Weights of a small transformer language model: 10 layers, vocabulary 16384.
Each number is 200 + 30 x the weight over its row's rms, rounded and kept within 0 to 999. Layers, rows and columns count from 0. The size before them is the row's rms in percent of the matrix's.

# layer 7 attention key, 1024x640, rms 0.0149, rows 75-127, columns 128-191
115,229,195,247,223,196,239,125,215,217,212,180,157,166,224,211,257,170,212,242,158,199,162,189,241,206,188,223,170,251,174,215,196,207,196,195,238,192,176,171,229,223,195,214,194,218,164,145,163,217,240,175,227,198,191,181,199,185,163,199,186,204,167,195,178
109,211,215,194,190,241,229,225,211,190,202,187,189,222,173,186,225,176,166,181,183,194,197,238,206,219,140,187,165,159,167,236,190,193,235,243,217,161,181,213,163,250,167,249,223,184,204,213,151,214,201,204,175,213,183,254,197,205,243,209,214,218,185,200,216
111,222,245,189,241,215,200,254,167,173,171,167,186,176,163,218,178,176,139,216,206,219,157,167,185,238,172,203,195,207,157,180,151,196,191,204,235,171,206,264,168,249,186,182,189,186,200,220,225,242,152,222,227,187,181,187,205,204,268,193,165,216,209,286,234
115,219,130,223,233,224,198,129,219,152,222,211,198,173,185,139,154,173,223,217,231,188,200,186,211,219,208,179,254,248,238,214,215,167,181,190,206,175,256,166,228,166,183,183,178,223,224,172,271,223,185,205,214,215,136,184,207,207,157,226,187,221,204,155,194
116,193,205,280,188,174,153,189,194,226,166,190,216,191,199,209,210,213,236,238,216,213,186,164,196,187,186,156,182,209,200,218,228,215,180,224,112,207,195,164,238,180,210,219,181,185,207,195,211,217,204,198,264,211,214,196,207,198,185,176,300,146,193,145,169
119,209,228,147,200,227,189,177,250,181,204,209,208,212,223,166,195,197,221,202,204,209,208,234,174,255,254,179,184,164,196,218,173,205,226,201,141,197,220,203,233,182,160,168,172,223,181,175,227,209,191,201,176,211,255,205,201,189,263,185,204,241,230,252,202
115,207,141,244,217,247,245,218,192,232,218,195,230,209,153,186,222,217,192,209,192,232,156,227,167,242,172,195,207,156,181,173,193,205,190,166,205,184,195,167,190,225,115,177,201,243,161,209,204,188,204,216,155,218,145,177,190,171,169,175,216,218,209,239,209
116,170,195,150,188,223,194,190,191,146,190,192,174,196,176,201,226,181,240,144,155,198,246,178,245,211,110,167,192,220,190,230,218,205,201,175,142,214,169,171,214,241,154,188,205,232,199,241,175,238,243,228,165,209,209,230,184,152,294,166,223,197,171,265,189
111,189,209,248,209,231,201,210,213,154,175,171,207,142,208,188,170,184,167,157,189,217,214,214,161,187,190,208,230,271,218,134,148,150,193,206,173,199,192,183,113,233,206,151,151,258,228,159,199,249,235,235,249,234,180,198,166,164,234,228,207,219,217,178,207
115,249,216,153,242,186,202,186,206,189,191,177,190,191,207,221,220,198,232,233,244,165,206,138,217,210,218,177,179,229,258,168,141,204,190,193,211,191,190,229,181,152,261,197,187,185,215,148,225,198,155,204,240,209,170,217,183,197,192,201,208,252,136,246,173
120,191,158,192,165,220,214,244,218,229,169,168,217,223,232,200,208,179,198,159,196,166,208,188,197,205,194,182,184,176,140,182,254,191,255,190,206,219,235,187,171,270,178,172,197,146,219,203,192,263,260,186,187,173,178,183,188,201,213,197,140,151,208,159,157
114,196,169,225,224,170,138,248,214,203,216,203,203,244,222,174,244,259,193,223,214,222,229,239,232,221,200,215,229,201,200,210,231,182,185,213,162,212,189,187,219,176,152,213,210,241,188,203,188,245,187,219,207,174,219,174,185,231,214,216,220,184,194,220,190
111,169,201,202,269,177,259,209,185,200,220,188,205,209,189,227,216,167,185,178,165,231,199,191,182,241,168,197,150,213,201,165,179,198,199,206,207,194,177,223,213,253,213,170,201,225,157,167,230,238,158,181,144,189,228,198,172,201,206,162,132,200,245,190,146
114,233,196,251,164,160,266,240,206,204,227,198,166,198,201,201,231,227,186,179,191,243,176,222,178,182,220,229,214,176,245,168,237,203,211,230,214,224,190,250,258,231,243,241,211,208,203,198,195,182,176,202,181,254,225,204,234,223,225,182,162,222,198,179,206
109,189,250,211,165,179,175,176,191,208,204,247,183,188,135,206,185,159,198,170,185,206,138,164,139,165,212,183,148,177,212,216,197,199,211,207,203,258,128,248,213,210,229,229,182,204,227,246,243,201,198,238,234,191,231,208,221,244,187,263,176,175,207,196,228
107,194,245,205,168,144,175,184,213,235,225,183,180,189,192,181,192,225,222,178,235,186,238,193,179,226,198,180,185,152,187,173,240,242,217,182,195,181,180,170,201,185,257,225,187,137,167,249,270,225,152,193,191,161,206,264,205,194,186,202,203,161,191,232,218
106,182,220,221,210,176,206,177,170,142,218,264,219,242,216,186,202,238,240,230,155,224,191,235,213,186,186,203,231,202,224,189,176,219,179,194,196,170,248,161,173,261,202,245,196,207,222,203,222,159,156,251,172,174,196,181,231,181,222,212,230,175,161,191,205
110,181,203,162,215,221,155,185,188,206,210,181,204,197,187,199,249,169,164,205,238,170,179,216,229,233,201,208,190,228,204,218,217,201,167,205,226,186,189,228,212,241,198,219,190,194,173,184,181,211,130,138,188,178,214,185,162,184,212,192,202,209,222,231,175
121,161,204,217,169,253,168,181,179,193,164,182,219,233,207,224,242,142,213,197,174,209,152,206,187,190,217,155,138,164,157,144,229,203,272,217,176,174,221,217,220,188,184,136,163,244,220,253,190,175,189,164,161,196,206,202,217,221,243,189,175,190,177,186,210
113,176,207,256,238,149,221,172,254,199,143,199,175,174,230,171,176,205,228,175,239,225,229,203,161,233,237,213,192,187,180,193,216,204,160,200,185,173,208,155,173,152,257,203,217,226,186,181,161,225,202,218,188,188,232,193,202,194,192,183,180,217,193,276,184
112,182,216,208,188,172,214,204,245,193,199,188,184,204,174,235,217,229,206,201,232,200,150,253,249,262,182,204,201,216,220,248,225,227,218,198,160,186,188,199,217,255,205,273,191,260,210,198,215,205,191,184,169,230,134,181,190,175,219,203,123,271,215,158,221
116,183,191,208,195,228,177,188,192,214,189,235,255,257,244,207,233,220,252,205,232,231,177,165,213,158,189,238,264,216,199,211,198,230,145,208,224,243,216,197,143,176,185,148,186,183,182,248,179,221,223,156,221,180,197,150,171,206,202,182,228,132,208,148,224
117,181,190,261,164,184,209,143,182,228,237,264,203,211,198,177,260,227,179,208,134,186,199,200,257,218,234,183,216,188,263,232,205,165,201,168,179,212,184,229,179,191,194,210,236,153,188,185,252,221,132,202,198,241,162,181,219,232,266,201,187,172,146,203,171
116,204,215,171,250,177,234,202,193,209,149,206,203,250,145,241,202,294,181,217,223,194,148,168,211,187,200,193,281,205,227,161,261,176,182,211,184,275,168,162,187,188,232,199,201,150,112,196,228,244,191,203,247,248,216,189,180,188,180,220,194,129,225,236,206
111,208,181,147,230,208,219,159,233,193,166,195,153,194,225,209,202,134,219,201,214,177,145,215,191,205,210,238,199,209,209,218,213,245,192,243,215,196,242,206,192,212,208,187,210,149,186,187,206,206,159,170,170,182,231,164,218,151,196,166,211,213,236,181,186
111,229,188,175,246,204,204,154,278,208,218,197,174,224,197,217,285,182,220,163,174,190,214,232,231,230,179,228,262,234,207,219,218,190,186,222,275,151,164,169,208,176,159,168,235,202,198,152,185,200,188,204,229,217,156,162,200,146,206,231,186,248,174,206,216
115,180,231,203,215,188,162,198,145,192,232,215,211,231,171,189,171,200,160,292,175,217,229,151,239,241,191,233,172,208,213,202,259,231,198,153,228,202,244,170,193,179,201,218,221,180,190,257,220,223,228,226,163,210,201,228,195,182,247,192,213,184,181,221,221
117,200,225,244,205,178,205,217,185,230,217,249,225,212,204,200,197,207,194,214,207,257,210,198,221,177,259,189,204,226,202,149,171,147,241,182,160,197,211,179,189,141,234,163,201,209,180,255,196,220,177,230,204,215,199,219,185,194,209,247,210,180,193,221,191
107,199,199,196,249,237,196,167,160,172,178,176,243,175,201,148,169,194,211,190,153,178,176,159,242,126,167,176,209,173,208,122,228,196,242,230,172,204,225,199,148,207,197,180,198,190,235,201,174,210,192,182,189,205,179,208,216,104,262,207,190,184,200,221,218
108,181,193,215,280,177,191,150,215,180,246,187,194,219,198,148,224,220,249,228,203,195,186,145,212,160,253,168,245,260,217,230,140,193,202,178,169,183,189,190,184,204,181,213,202,204,148,220,181,187,178,207,177,225,209,177,191,203,153,141,204,234,239,191,169
113,168,162,191,201,183,211,143,172,157,217,274,208,250,250,156,188,234,205,238,227,195,142,209,218,212,196,169,203,231,189,213,197,168,226,196,207,193,180,197,241,226,140,183,200,209,236,175,185,189,176,177,167,225,159,189,207,255,190,188,182,233,188,250,176
111,231,169,177,209,194,241,171,231,223,195,203,235,181,163,168,209,186,216,209,235,206,208,238,142,247,186,167,169,197,219,254,223,256,193,205,240,171,192,199,179,196,164,198,158,178,199,194,186,234,233,225,227,257,189,179,181,178,165,190,229,188,155,218,199
117,234,210,245,169,193,212,220,207,221,223,230,198,203,177,180,160,169,197,193,250,243,247,249,198,185,203,199,213,167,147,186,212,186,215,204,239,204,251,277,169,250,174,198,226,237,206,205,229,200,156,165,181,182,209,234,153,249,229,233,192,170,227,197,190
115,233,164,247,196,222,191,227,202,152,243,170,170,216,186,147,193,198,207,216,186,191,185,160,174,187,192,153,183,200,184,171,224,190,259,171,190,164,181,152,135,165,145,185,200,206,210,226,214,217,231,223,241,157,133,220,226,198,202,182,226,153,101,233,218
119,188,200,245,157,232,198,203,139,197,227,194,261,144,233,211,181,207,228,240,149,211,200,184,189,193,134,185,186,262,196,190,188,211,185,175,196,195,167,179,195,231,189,179,180,203,285,227,221,189,183,240,208,221,238,196,197,121,158,208,226,239,201,205,205
118,182,201,218,166,189,177,227,175,215,188,213,206,194,246,175,165,159,193,217,213,184,204,240,176,172,237,209,131,215,195,165,179,198,221,218,147,218,206,207,181,221,194,215,215,212,196,177,279,205,244,168,200,235,186,226,192,156,213,171,162,216,242,190,223
120,215,196,204,193,182,182,186,245,157,109,265,258,133,150,152,209,179,200,184,219,207,227,165,200,196,163,203,237,169,220,185,216,198,179,204,206,171,167,141,190,239,164,210,127,180,208,219,199,158,140,188,191,229,197,182,200,178,198,142,186,249,244,177,183
105,231,231,280,214,230,222,205,194,183,180,173,188,236,145,227,195,193,154,208,226,204,156,216,189,247,203,205,179,179,213,215,224,238,192,166,224,165,267,200,170,134,157,189,181,159,188,179,173,232,186,199,220,186,219,206,176,227,220,183,160,152,217,211,208
107,205,177,207,185,187,211,225,185,172,188,208,252,183,182,183,228,217,170,176,160,219,180,203,222,168,167,137,178,193,179,202,222,210,179,204,195,174,186,217,201,217,191,167,176,224,216,186,175,166,230,141,165,186,189,212,207,220,207,209,251,209,221,185,189
119,224,185,215,228,215,213,221,221,141,179,210,159,208,200,134,210,136,236,183,225,196,195,159,165,223,210,160,189,198,194,195,130,130,243,252,236,198,215,248,175,201,202,213,221,150,183,211,165,180,222,180,217,128,193,211,167,274,154,176,174,169,265,209,183
116,169,178,187,211,154,201,202,242,212,214,166,205,196,196,251,138,114,198,227,171,213,174,145,208,207,207,156,239,185,211,127,201,219,234,226,169,146,180,194,193,177,217,192,233,194,184,216,237,199,189,186,179,195,218,163,214,169,194,230,180,228,235,198,175
115,253,191,179,187,222,178,250,234,196,158,220,222,133,221,208,206,192,204,125,197,198,238,183,215,247,136,165,183,214,208,221,267,215,241,185,234,190,143,178,211,174,201,183,173,240,211,213,211,191,240,176,164,228,179,192,176,213,234,173,232,171,169,199,247
119,167,148,223,184,184,150,159,180,185,212,202,202,214,219,227,198,155,176,252,229,213,179,175,189,205,188,200,179,269,215,161,111,203,190,179,211,205,189,201,167,222,209,221,236,215,193,205,194,204,200,238,208,164,200,157,217,237,187,214,179,246,167,242,204
116,258,142,222,169,194,230,223,184,198,194,196,180,221,242,152,162,203,267,183,183,243,236,188,186,257,184,197,175,240,178,205,175,226,185,208,191,168,186,207,200,195,176,178,250,196,178,175,210,172,186,230,235,182,193,197,211,219,200,194,198,174,164,139,225
108,143,189,188,206,186,208,165,173,177,177,189,170,173,232,205,252,196,224,165,233,200,164,210,152,160,147,202,267,202,201,216,165,245,238,170,219,223,198,198,217,281,185,237,204,221,207,165,189,179,216,182,184,160,261,261,215,141,200,197,205,198,242,167,163
118,173,223,274,184,187,231,234,133,195,265,226,239,163,191,193,219,215,159,251,170,136,250,132,174,199,179,202,169,175,220,234,187,181,208,170,234,158,224,202,189,192,208,209,227,267,191,207,221,211,160,214,170,212,219,164,178,177,189,197,142,167,219,159,188
121,260,133,131,138,198,168,224,181,157,161,226,124,197,201,186,157,211,165,213,225,196,148,168,200,192,190,212,185,235,245,261,205,221,248,172,224,138,221,233,203,210,178,206,142,209,226,191,211,215,177,201,199,232,215,255,203,213,179,251,182,270,236,217,181
120,196,169,127,151,168,165,119,152,174,201,180,205,247,223,217,156,181,209,191,240,218,179,185,261,211,241,206,212,198,150,193,192,218,223,152,180,168,175,175,188,224,268,230,248,177,183,200,208,197,226,228,236,219,178,201,220,189,201,210,212,210,169,242,208
115,191,218,227,243,200,232,243,172,232,191,253,206,227,159,208,212,205,231,217,228,173,152,205,203,152,291,165,218,133,172,196,145,192,177,206,222,230,200,234,208,198,175,185,252,163,204,239,159,184,183,204,193,259,189,202,136,207,176,228,225,193,174,155,211
109,149,200,215,231,212,210,189,269,264,178,207,220,246,213,203,212,212,159,263,243,251,229,231,219,160,233,251,189,206,227,200,131,209,159,220,240,143,169,196,186,233,200,205,171,211,172,206,215,216,209,173,209,160,189,203,186,166,194,207,194,188,238,184,241
104,234,238,198,224,225,181,204,180,145,209,175,189,237,191,171,179,193,232,259,174,169,176,232,203,264,182,168,154,178,169,231,205,252,169,189,234,178,155,208,189,260,265,207,219,236,265,129,170,227,235,177,169,189,172,234,190,182,210,200,217,233,229,203,175
114,236,170,160,202,209,151,223,205,224,252,176,203,222,259,234,209,208,232,205,173,162,217,165,219,219,234,207,196,171,218,227,240,231,219,232,179,162,190,187,258,181,218,221,138,197,182,203,189,157,259,203,232,191,183,223,190,204,210,174,208,183,207,238,215
119,241,183,187,167,189,212,151,271,253,191,186,198,213,185,185,151,180,192,236,215,186,222,234,143,198,230,248,220,180,230,208,242,203,186,222,208,206,208,249,214,232,191,190,192,162,191,174,207,207,219,214,232,201,196,200,180,212,147,222,100,197,231,179,188
# layer 7 attention query, 1024x640, rms 0.0152, rows 76-127, columns 128-191
112,209,226,201,215,170,214,261,213,243,226,233,281,228,200,217,212,133,188,164,184,160,174,281,190,208,210,231,175,197,155,185,244,218,251,226,224,210,215,273,182,193,260,219,196,213,171,158,179,266,164,146,223,179,159,252,215,196,231,164,193,197,204,151,160
111,214,218,261,189,221,222,213,166,226,287,195,262,185,195,202,215,202,214,237,247,246,179,204,234,220,151,220,180,196,174,212,186,197,172,183,205,152,207,251,149,213,190,204,233,248,197,166,203,163,204,217,170,213,244,149,216,199,208,166,153,219,188,213,202
119,232,175,156,255,200,174,159,164,169,214,187,199,227,200,184,158,177,209,213,193,207,177,221,207,218,166,204,217,237,196,191,189,191,200,156,186,222,225,178,208,189,180,229,208,192,223,188,148,198,170,178,210,274,175,229,133,203,115,248,205,183,160,207,226
121,213,106,216,230,212,176,169,196,214,196,175,204,218,172,199,199,164,187,259,206,198,216,215,193,177,180,210,178,223,213,226,234,257,234,213,173,180,143,178,233,219,163,162,183,213,244,177,208,198,240,186,246,198,226,126,194,132,140,204,192,185,163,183,223
121,213,199,141,201,174,260,222,267,201,210,226,165,156,183,145,224,218,201,197,167,222,229,254,205,152,174,201,137,190,210,221,163,168,208,186,224,170,196,238,187,175,175,213,197,260,185,181,242,178,229,204,160,195,236,187,169,181,232,190,203,244,214,203,213
115,197,118,152,214,219,198,215,220,195,173,195,165,237,199,178,229,164,176,238,154,203,214,213,100,208,181,218,253,173,213,183,169,195,173,202,160,191,141,161,211,208,158,222,236,226,211,175,266,167,190,204,233,189,137,195,185,209,206,239,196,224,232,167,216
118,207,156,197,203,253,186,220,274,209,164,251,176,182,170,262,179,154,209,208,285,182,234,203,197,196,173,237,224,146,241,227,214,221,157,201,158,231,156,189,208,209,211,165,198,168,191,265,211,194,176,149,206,221,239,178,185,210,237,196,236,134,229,190,219
123,215,205,267,268,236,184,144,162,197,126,220,199,162,170,139,202,135,168,208,183,231,203,210,130,127,216,239,214,230,225,175,182,161,242,163,242,166,202,174,157,210,161,224,162,160,231,169,142,203,219,204,154,264,276,218,218,150,227,216,174,185,215,189,187
117,198,250,222,252,193,191,182,204,242,222,270,228,143,212,185,189,204,172,218,178,196,194,171,244,172,165,205,208,220,152,203,218,247,272,187,211,176,173,165,198,160,195,197,175,206,120,225,191,203,237,204,186,199,244,161,255,93,170,196,171,203,131,244,187
122,221,185,200,197,192,179,218,236,214,207,172,194,244,216,176,151,276,155,207,211,189,196,163,150,210,238,207,227,145,189,172,205,150,188,198,217,253,214,195,157,201,217,172,216,141,148,222,236,204,186,161,169,203,284,216,203,205,237,226,216,158,223,232,152
120,205,212,178,213,191,174,204,214,172,256,208,167,236,195,212,197,193,202,144,125,254,206,202,166,213,215,188,221,154,207,207,177,174,179,194,193,220,176,179,150,152,185,170,169,279,147,170,193,161,146,206,235,225,171,228,211,212,203,195,183,242,248,239,183
115,213,240,178,250,212,232,161,177,193,192,151,186,224,178,156,200,233,150,150,188,200,198,208,294,176,213,245,221,235,206,212,231,182,227,220,157,239,200,202,188,211,189,164,189,229,107,181,177,221,172,143,177,205,205,177,223,173,216,202,179,212,209,217,185
116,187,244,188,186,173,191,219,233,170,186,226,202,217,191,179,223,191,209,159,267,154,198,181,215,205,245,180,219,142,217,214,211,190,208,226,225,223,164,197,216,206,191,242,185,166,141,172,236,225,204,240,193,199,205,192,208,206,239,236,179,222,230,195,241
112,201,153,188,209,183,195,212,187,194,137,212,223,159,190,219,168,195,155,223,153,153,193,147,152,204,191,190,173,149,183,190,188,178,207,178,198,247,122,208,222,245,191,224,206,215,198,217,184,172,210,194,166,171,234,199,247,155,214,230,158,197,182,149,222
114,249,189,245,199,155,165,220,197,176,254,152,171,198,189,236,136,198,209,216,223,224,203,175,203,243,227,241,259,188,182,139,213,203,232,224,218,209,215,218,187,201,204,167,179,161,166,179,256,211,148,204,193,199,205,184,217,174,198,205,186,283,209,227,155
107,232,198,232,140,207,211,195,203,219,176,216,191,154,207,206,139,182,187,165,284,253,156,218,179,202,179,221,201,202,208,152,192,222,207,196,205,178,188,224,197,209,192,203,219,188,195,201,276,238,197,176,232,187,142,194,174,182,189,202,208,209,195,228,235
111,172,198,173,158,193,206,225,247,223,201,204,253,251,205,202,202,198,202,168,220,179,173,200,182,259,183,243,166,221,273,223,264,179,196,190,250,187,182,225,285,234,219,242,277,212,190,239,163,228,164,158,234,164,173,170,182,208,224,203,217,173,204,179,221
125,190,214,167,195,200,157,223,239,185,184,203,234,170,174,207,232,183,171,226,211,239,219,231,200,255,239,206,218,179,181,168,182,219,232,176,188,216,225,202,203,191,219,203,180,194,171,220,181,174,225,166,150,167,186,206,180,221,217,196,228,169,252,202,156
118,174,226,177,217,205,176,196,259,219,214,208,225,260,238,218,192,216,196,169,238,274,238,254,237,204,243,202,138,193,196,153,218,203,184,205,232,209,192,198,158,146,191,196,174,254,184,153,239,151,184,225,259,196,176,230,191,227,193,232,247,233,192,193,202
115,222,207,206,205,203,224,217,193,173,214,250,166,141,165,192,201,212,184,249,229,160,174,235,170,228,233,213,195,191,183,176,210,150,205,253,182,199,188,208,188,243,233,164,233,191,188,173,221,180,209,234,173,190,201,197,146,183,197,183,193,226,232,163,153
114,222,231,155,192,214,189,155,234,180,195,217,227,263,217,230,189,216,215,136,194,201,142,185,212,222,160,149,232,228,239,183,202,238,189,169,218,176,178,189,212,174,188,182,227,163,168,192,199,275,200,219,211,160,148,235,194,248,208,203,210,212,194,194,223
118,150,172,204,202,243,256,192,218,264,203,226,206,205,113,189,211,262,226,266,177,224,182,188,236,217,205,162,173,188,249,208,185,165,201,175,160,236,197,197,218,237,181,209,225,245,193,198,244,213,194,210,203,285,189,208,152,210,246,210,196,151,246,214,176
114,230,192,227,180,211,238,134,181,191,164,190,168,206,197,206,241,196,218,202,195,192,214,165,237,224,150,182,190,193,243,177,213,185,120,167,220,186,176,174,208,187,190,161,191,198,166,220,226,191,234,233,154,257,145,167,239,266,159,216,187,131,191,250,172
114,218,166,207,189,204,185,161,173,244,218,197,206,179,201,227,259,201,157,167,187,144,177,189,204,189,218,224,194,274,192,231,212,225,226,204,226,231,191,115,221,230,206,195,202,193,182,211,136,206,228,228,155,198,250,168,175,136,109,203,218,251,213,245,159
116,154,230,174,221,217,259,158,196,172,196,230,243,229,208,204,209,181,212,184,235,176,161,247,195,236,208,210,205,203,199,267,201,165,231,184,175,161,177,199,204,143,219,175,210,238,230,137,168,176,223,177,209,227,185,208,216,160,202,211,205,209,161,206,187
115,184,200,205,238,244,182,207,189,171,209,216,244,199,160,229,169,152,226,227,233,195,196,177,158,243,182,184,160,208,196,230,211,239,208,163,142,227,240,217,203,197,206,201,215,238,222,247,180,167,185,238,213,206,176,226,208,230,175,188,117,257,250,222,197
119,214,190,209,222,194,203,214,195,160,249,232,130,231,207,200,121,242,229,195,215,225,189,194,202,130,209,194,124,213,160,206,145,162,213,223,165,250,181,157,184,184,205,145,170,244,217,216,236,244,208,248,231,228,152,233,189,214,252,171,171,222,176,287,210
117,219,227,157,235,151,199,162,208,269,188,190,208,236,150,176,185,172,143,177,161,235,207,188,211,153,210,211,198,197,196,160,171,215,222,240,186,185,159,176,198,163,180,197,231,191,196,201,196,176,173,111,214,174,197,153,217,212,232,257,204,189,160,221,238
115,171,202,144,165,261,213,136,189,174,165,208,189,217,202,214,213,205,192,166,213,204,132,175,155,259,182,176,213,178,215,194,256,198,213,230,227,224,193,172,241,225,165,228,198,139,171,235,223,221,228,194,187,159,211,198,184,188,138,230,224,188,183,185,177
113,141,173,184,189,222,207,184,228,153,203,250,171,257,185,193,232,222,197,214,205,191,160,234,210,206,189,251,201,148,195,230,178,200,256,200,167,223,232,233,200,187,243,212,190,236,223,184,168,177,168,212,183,259,189,229,154,211,183,226,210,280,250,227,174
108,194,171,185,226,214,221,167,204,216,205,167,189,195,168,233,238,173,269,219,194,163,196,208,190,250,177,194,207,211,210,248,220,230,197,194,203,174,207,190,197,184,167,205,191,198,232,185,157,169,224,228,181,256,196,175,247,200,224,197,239,234,170,251,207
117,182,188,224,153,207,176,173,270,233,181,195,198,220,180,166,147,195,251,183,177,229,206,243,193,220,212,147,237,174,178,187,192,218,153,208,130,189,153,212,222,213,218,199,222,219,168,159,249,195,168,194,190,184,218,219,167,202,235,190,221,214,206,191,167
117,213,158,248,201,260,203,213,261,216,237,175,241,183,234,174,196,107,219,214,195,246,229,180,172,240,233,196,223,192,182,180,202,183,180,216,165,211,184,198,116,230,175,192,204,226,199,221,222,233,145,204,230,218,155,196,188,177,199,205,164,191,184,201,227
118,232,231,250,181,281,196,164,186,188,233,223,223,141,237,146,206,176,160,228,131,202,246,152,222,160,190,218,226,207,209,122,167,193,188,183,221,232,210,195,206,212,200,202,184,195,179,209,214,171,183,201,212,169,241,162,213,199,149,232,220,237,174,225,218
115,244,200,236,218,189,194,154,118,165,156,260,186,213,182,186,181,250,222,235,208,183,211,208,247,166,271,199,178,220,200,183,189,215,242,167,183,212,152,209,187,141,169,202,140,221,191,211,196,198,215,222,141,286,218,207,149,188,212,215,167,223,200,166,226
126,142,199,257,182,200,158,208,238,173,150,231,167,189,167,183,208,246,191,180,226,138,230,178,180,159,179,197,186,149,228,256,184,221,196,208,209,193,206,239,229,222,217,178,207,181,239,210,197,218,161,221,227,193,196,240,191,214,142,173,187,183,209,194,228
111,198,237,221,175,194,183,158,177,189,229,232,202,249,192,227,223,200,174,174,216,240,151,159,211,180,236,184,213,272,218,167,223,240,172,242,219,177,206,173,182,196,154,206,188,172,211,152,260,211,184,188,187,204,202,224,178,203,177,196,231,220,165,196,238
109,197,160,180,196,244,149,210,191,218,159,200,158,199,188,202,268,185,184,134,196,213,232,223,192,210,198,177,213,179,230,213,238,156,198,230,205,242,199,277,192,166,221,201,149,169,157,237,215,212,215,157,189,153,184,186,125,251,225,253,258,146,254,204,222
117,169,202,227,177,279,204,172,218,208,215,191,156,199,196,166,243,168,201,131,145,216,177,139,250,212,239,158,219,212,284,182,200,162,208,195,185,145,201,229,194,223,176,237,212,197,195,216,206,176,138,141,190,198,189,228,131,208,206,167,179,165,213,234,178
117,225,173,185,200,222,187,189,272,191,170,184,217,195,242,189,203,196,209,230,220,210,190,162,158,175,245,208,157,208,196,184,224,202,258,218,171,211,185,187,209,186,161,201,175,207,201,179,188,193,177,177,174,160,239,194,204,147,200,231,189,216,112,216,145
116,194,190,216,181,230,170,203,185,219,250,212,246,190,239,188,279,196,209,163,143,264,239,164,226,262,201,235,202,151,190,206,234,209,162,174,281,242,176,213,219,268,233,181,225,135,244,181,204,168,166,150,201,196,240,224,168,219,247,151,180,205,153,170,264
115,197,167,173,180,227,174,213,192,209,205,174,239,234,257,211,193,205,172,228,217,206,193,174,174,232,189,148,223,199,210,137,152,184,224,227,245,168,227,198,184,213,203,183,195,188,191,210,263,259,148,203,229,143,203,213,171,180,154,233,195,201,215,270,198
118,221,168,231,226,232,216,211,191,213,192,169,210,178,159,164,222,129,294,185,226,216,241,196,190,165,179,211,124,199,165,188,240,215,187,179,205,132,199,202,212,204,217,171,220,194,220,204,201,222,241,165,212,234,213,230,194,171,168,204,255,214,193,175,241
113,177,204,181,172,170,220,229,199,197,260,204,216,183,238,238,218,215,204,191,232,169,167,177,169,184,197,218,240,202,193,166,203,205,202,159,231,194,191,173,244,137,208,195,240,180,210,235,230,211,135,163,251,186,171,231,203,186,164,202,232,206,201,175,196
119,212,167,256,198,250,174,211,189,191,204,223,196,176,224,203,196,203,213,175,224,217,165,162,194,211,198,183,176,206,233,205,190,175,216,230,147,258,222,206,232,196,142,228,183,210,200,192,214,224,205,235,226,165,157,211,173,213,215,239,212,152,238,195,166
117,180,223,116,186,237,196,253,212,213,165,208,136,200,197,181,163,230,180,240,201,178,199,236,173,197,181,256,192,218,138,217,216,243,206,169,175,209,205,144,227,186,201,216,217,200,224,188,155,149,188,230,159,248,251,187,159,179,171,212,181,174,243,200,225
118,188,207,178,191,183,151,148,174,175,225,248,192,272,160,156,176,218,247,298,240,217,248,216,221,180,230,165,220,141,141,221,214,209,211,223,224,214,239,232,207,146,228,217,225,193,150,235,192,164,233,240,177,177,193,207,168,189,202,176,204,151,204,223,243
115,244,185,214,200,163,228,220,179,210,199,201,123,226,169,160,212,245,197,179,163,197,193,177,227,210,176,134,228,159,197,233,183,177,183,213,177,191,206,226,197,232,228,235,219,182,169,198,206,203,196,222,218,167,186,195,181,191,188,221,208,223,197,172,225
112,213,220,187,202,241,204,212,161,151,194,249,187,243,208,259,217,243,185,204,142,218,242,213,178,167,175,219,206,191,236,187,229,263,226,184,182,156,211,261,123,193,172,246,188,248,187,222,199,246,228,232,166,193,204,192,187,149,173,211,226,175,207,168,167
104,191,193,207,209,214,185,229,140,147,223,272,222,178,256,215,195,182,209,187,216,187,240,139,252,229,234,223,289,196,175,193,229,204,197,230,230,222,180,191,181,204,152,180,220,217,280,207,181,208,189,149,225,194,170,174,161,210,213,213,160,157,163,164,181
116,198,161,188,248,206,181,181,230,241,205,145,178,162,227,115,252,181,221,211,266,197,193,208,188,179,225,221,182,186,194,223,159,185,232,211,192,191,200,218,181,195,151,176,179,165,187,200,177,183,170,228,173,227,212,215,213,199,249,165,178,204,114,220,240
119,223,191,164,195,186,181,151,196,222,235,237,221,211,167,189,143,215,148,190,175,181,208,208,208,249,277,190,181,178,194,276,193,227,179,167,174,190,234,135,199,248,179,220,262,174,225,187,170,207,212,221,197,220,217,197,142,258,162,266,205,166,224,171,191
# layer 7 attention value, 1024x640, rms 0.0169, rows 0-1, columns 128-191
111,248,260,196,173,155,249,228,206,158,218,173,197,167,174,222,199,191,162,159,219,175,196,151,269,253,203,169,145,208,146,223,215,277,218,198,183,193,194,216,171,233,203,139,150,203,146,185,159,220,180,247,166,192,212,233,159,197,185,217,179,223,186,193,215
110,194,154,255,244,179,205,271,220,197,184,210,202,206,196,175,147,199,185,173,174,175,204,170,223,186,223,268,220,205,176,216,161,163,146,201,212,123,173,197,172,179,242,191,145,211,138,204,189,212,171,205,210,219,198,192,183,210,241,195,193,201,188,197,215
# layer 7 attention output (transposed), 1024x640, rms 0.0268, rows 0-1, columns 128-191
116,185,162,190,218,178,255,148,213,189,184,211,190,224,218,225,229,193,231,233,173,197,184,211,197,201,225,154,209,190,184,193,204,308,176,165,181,237,167,163,193,188,178,166,174,241,184,252,198,212,145,217,231,181,183,222,243,164,176,216,195,196,237,202,260
113,224,227,201,246,265,183,197,223,209,215,205,193,207,247,164,164,216,217,172,140,218,196,184,206,221,185,173,185,211,182,213,253,241,180,176,213,185,194,218,167,219,198,201,196,228,227,167,200,225,168,231,208,220,218,194,169,170,268,182,190,280,240,186,228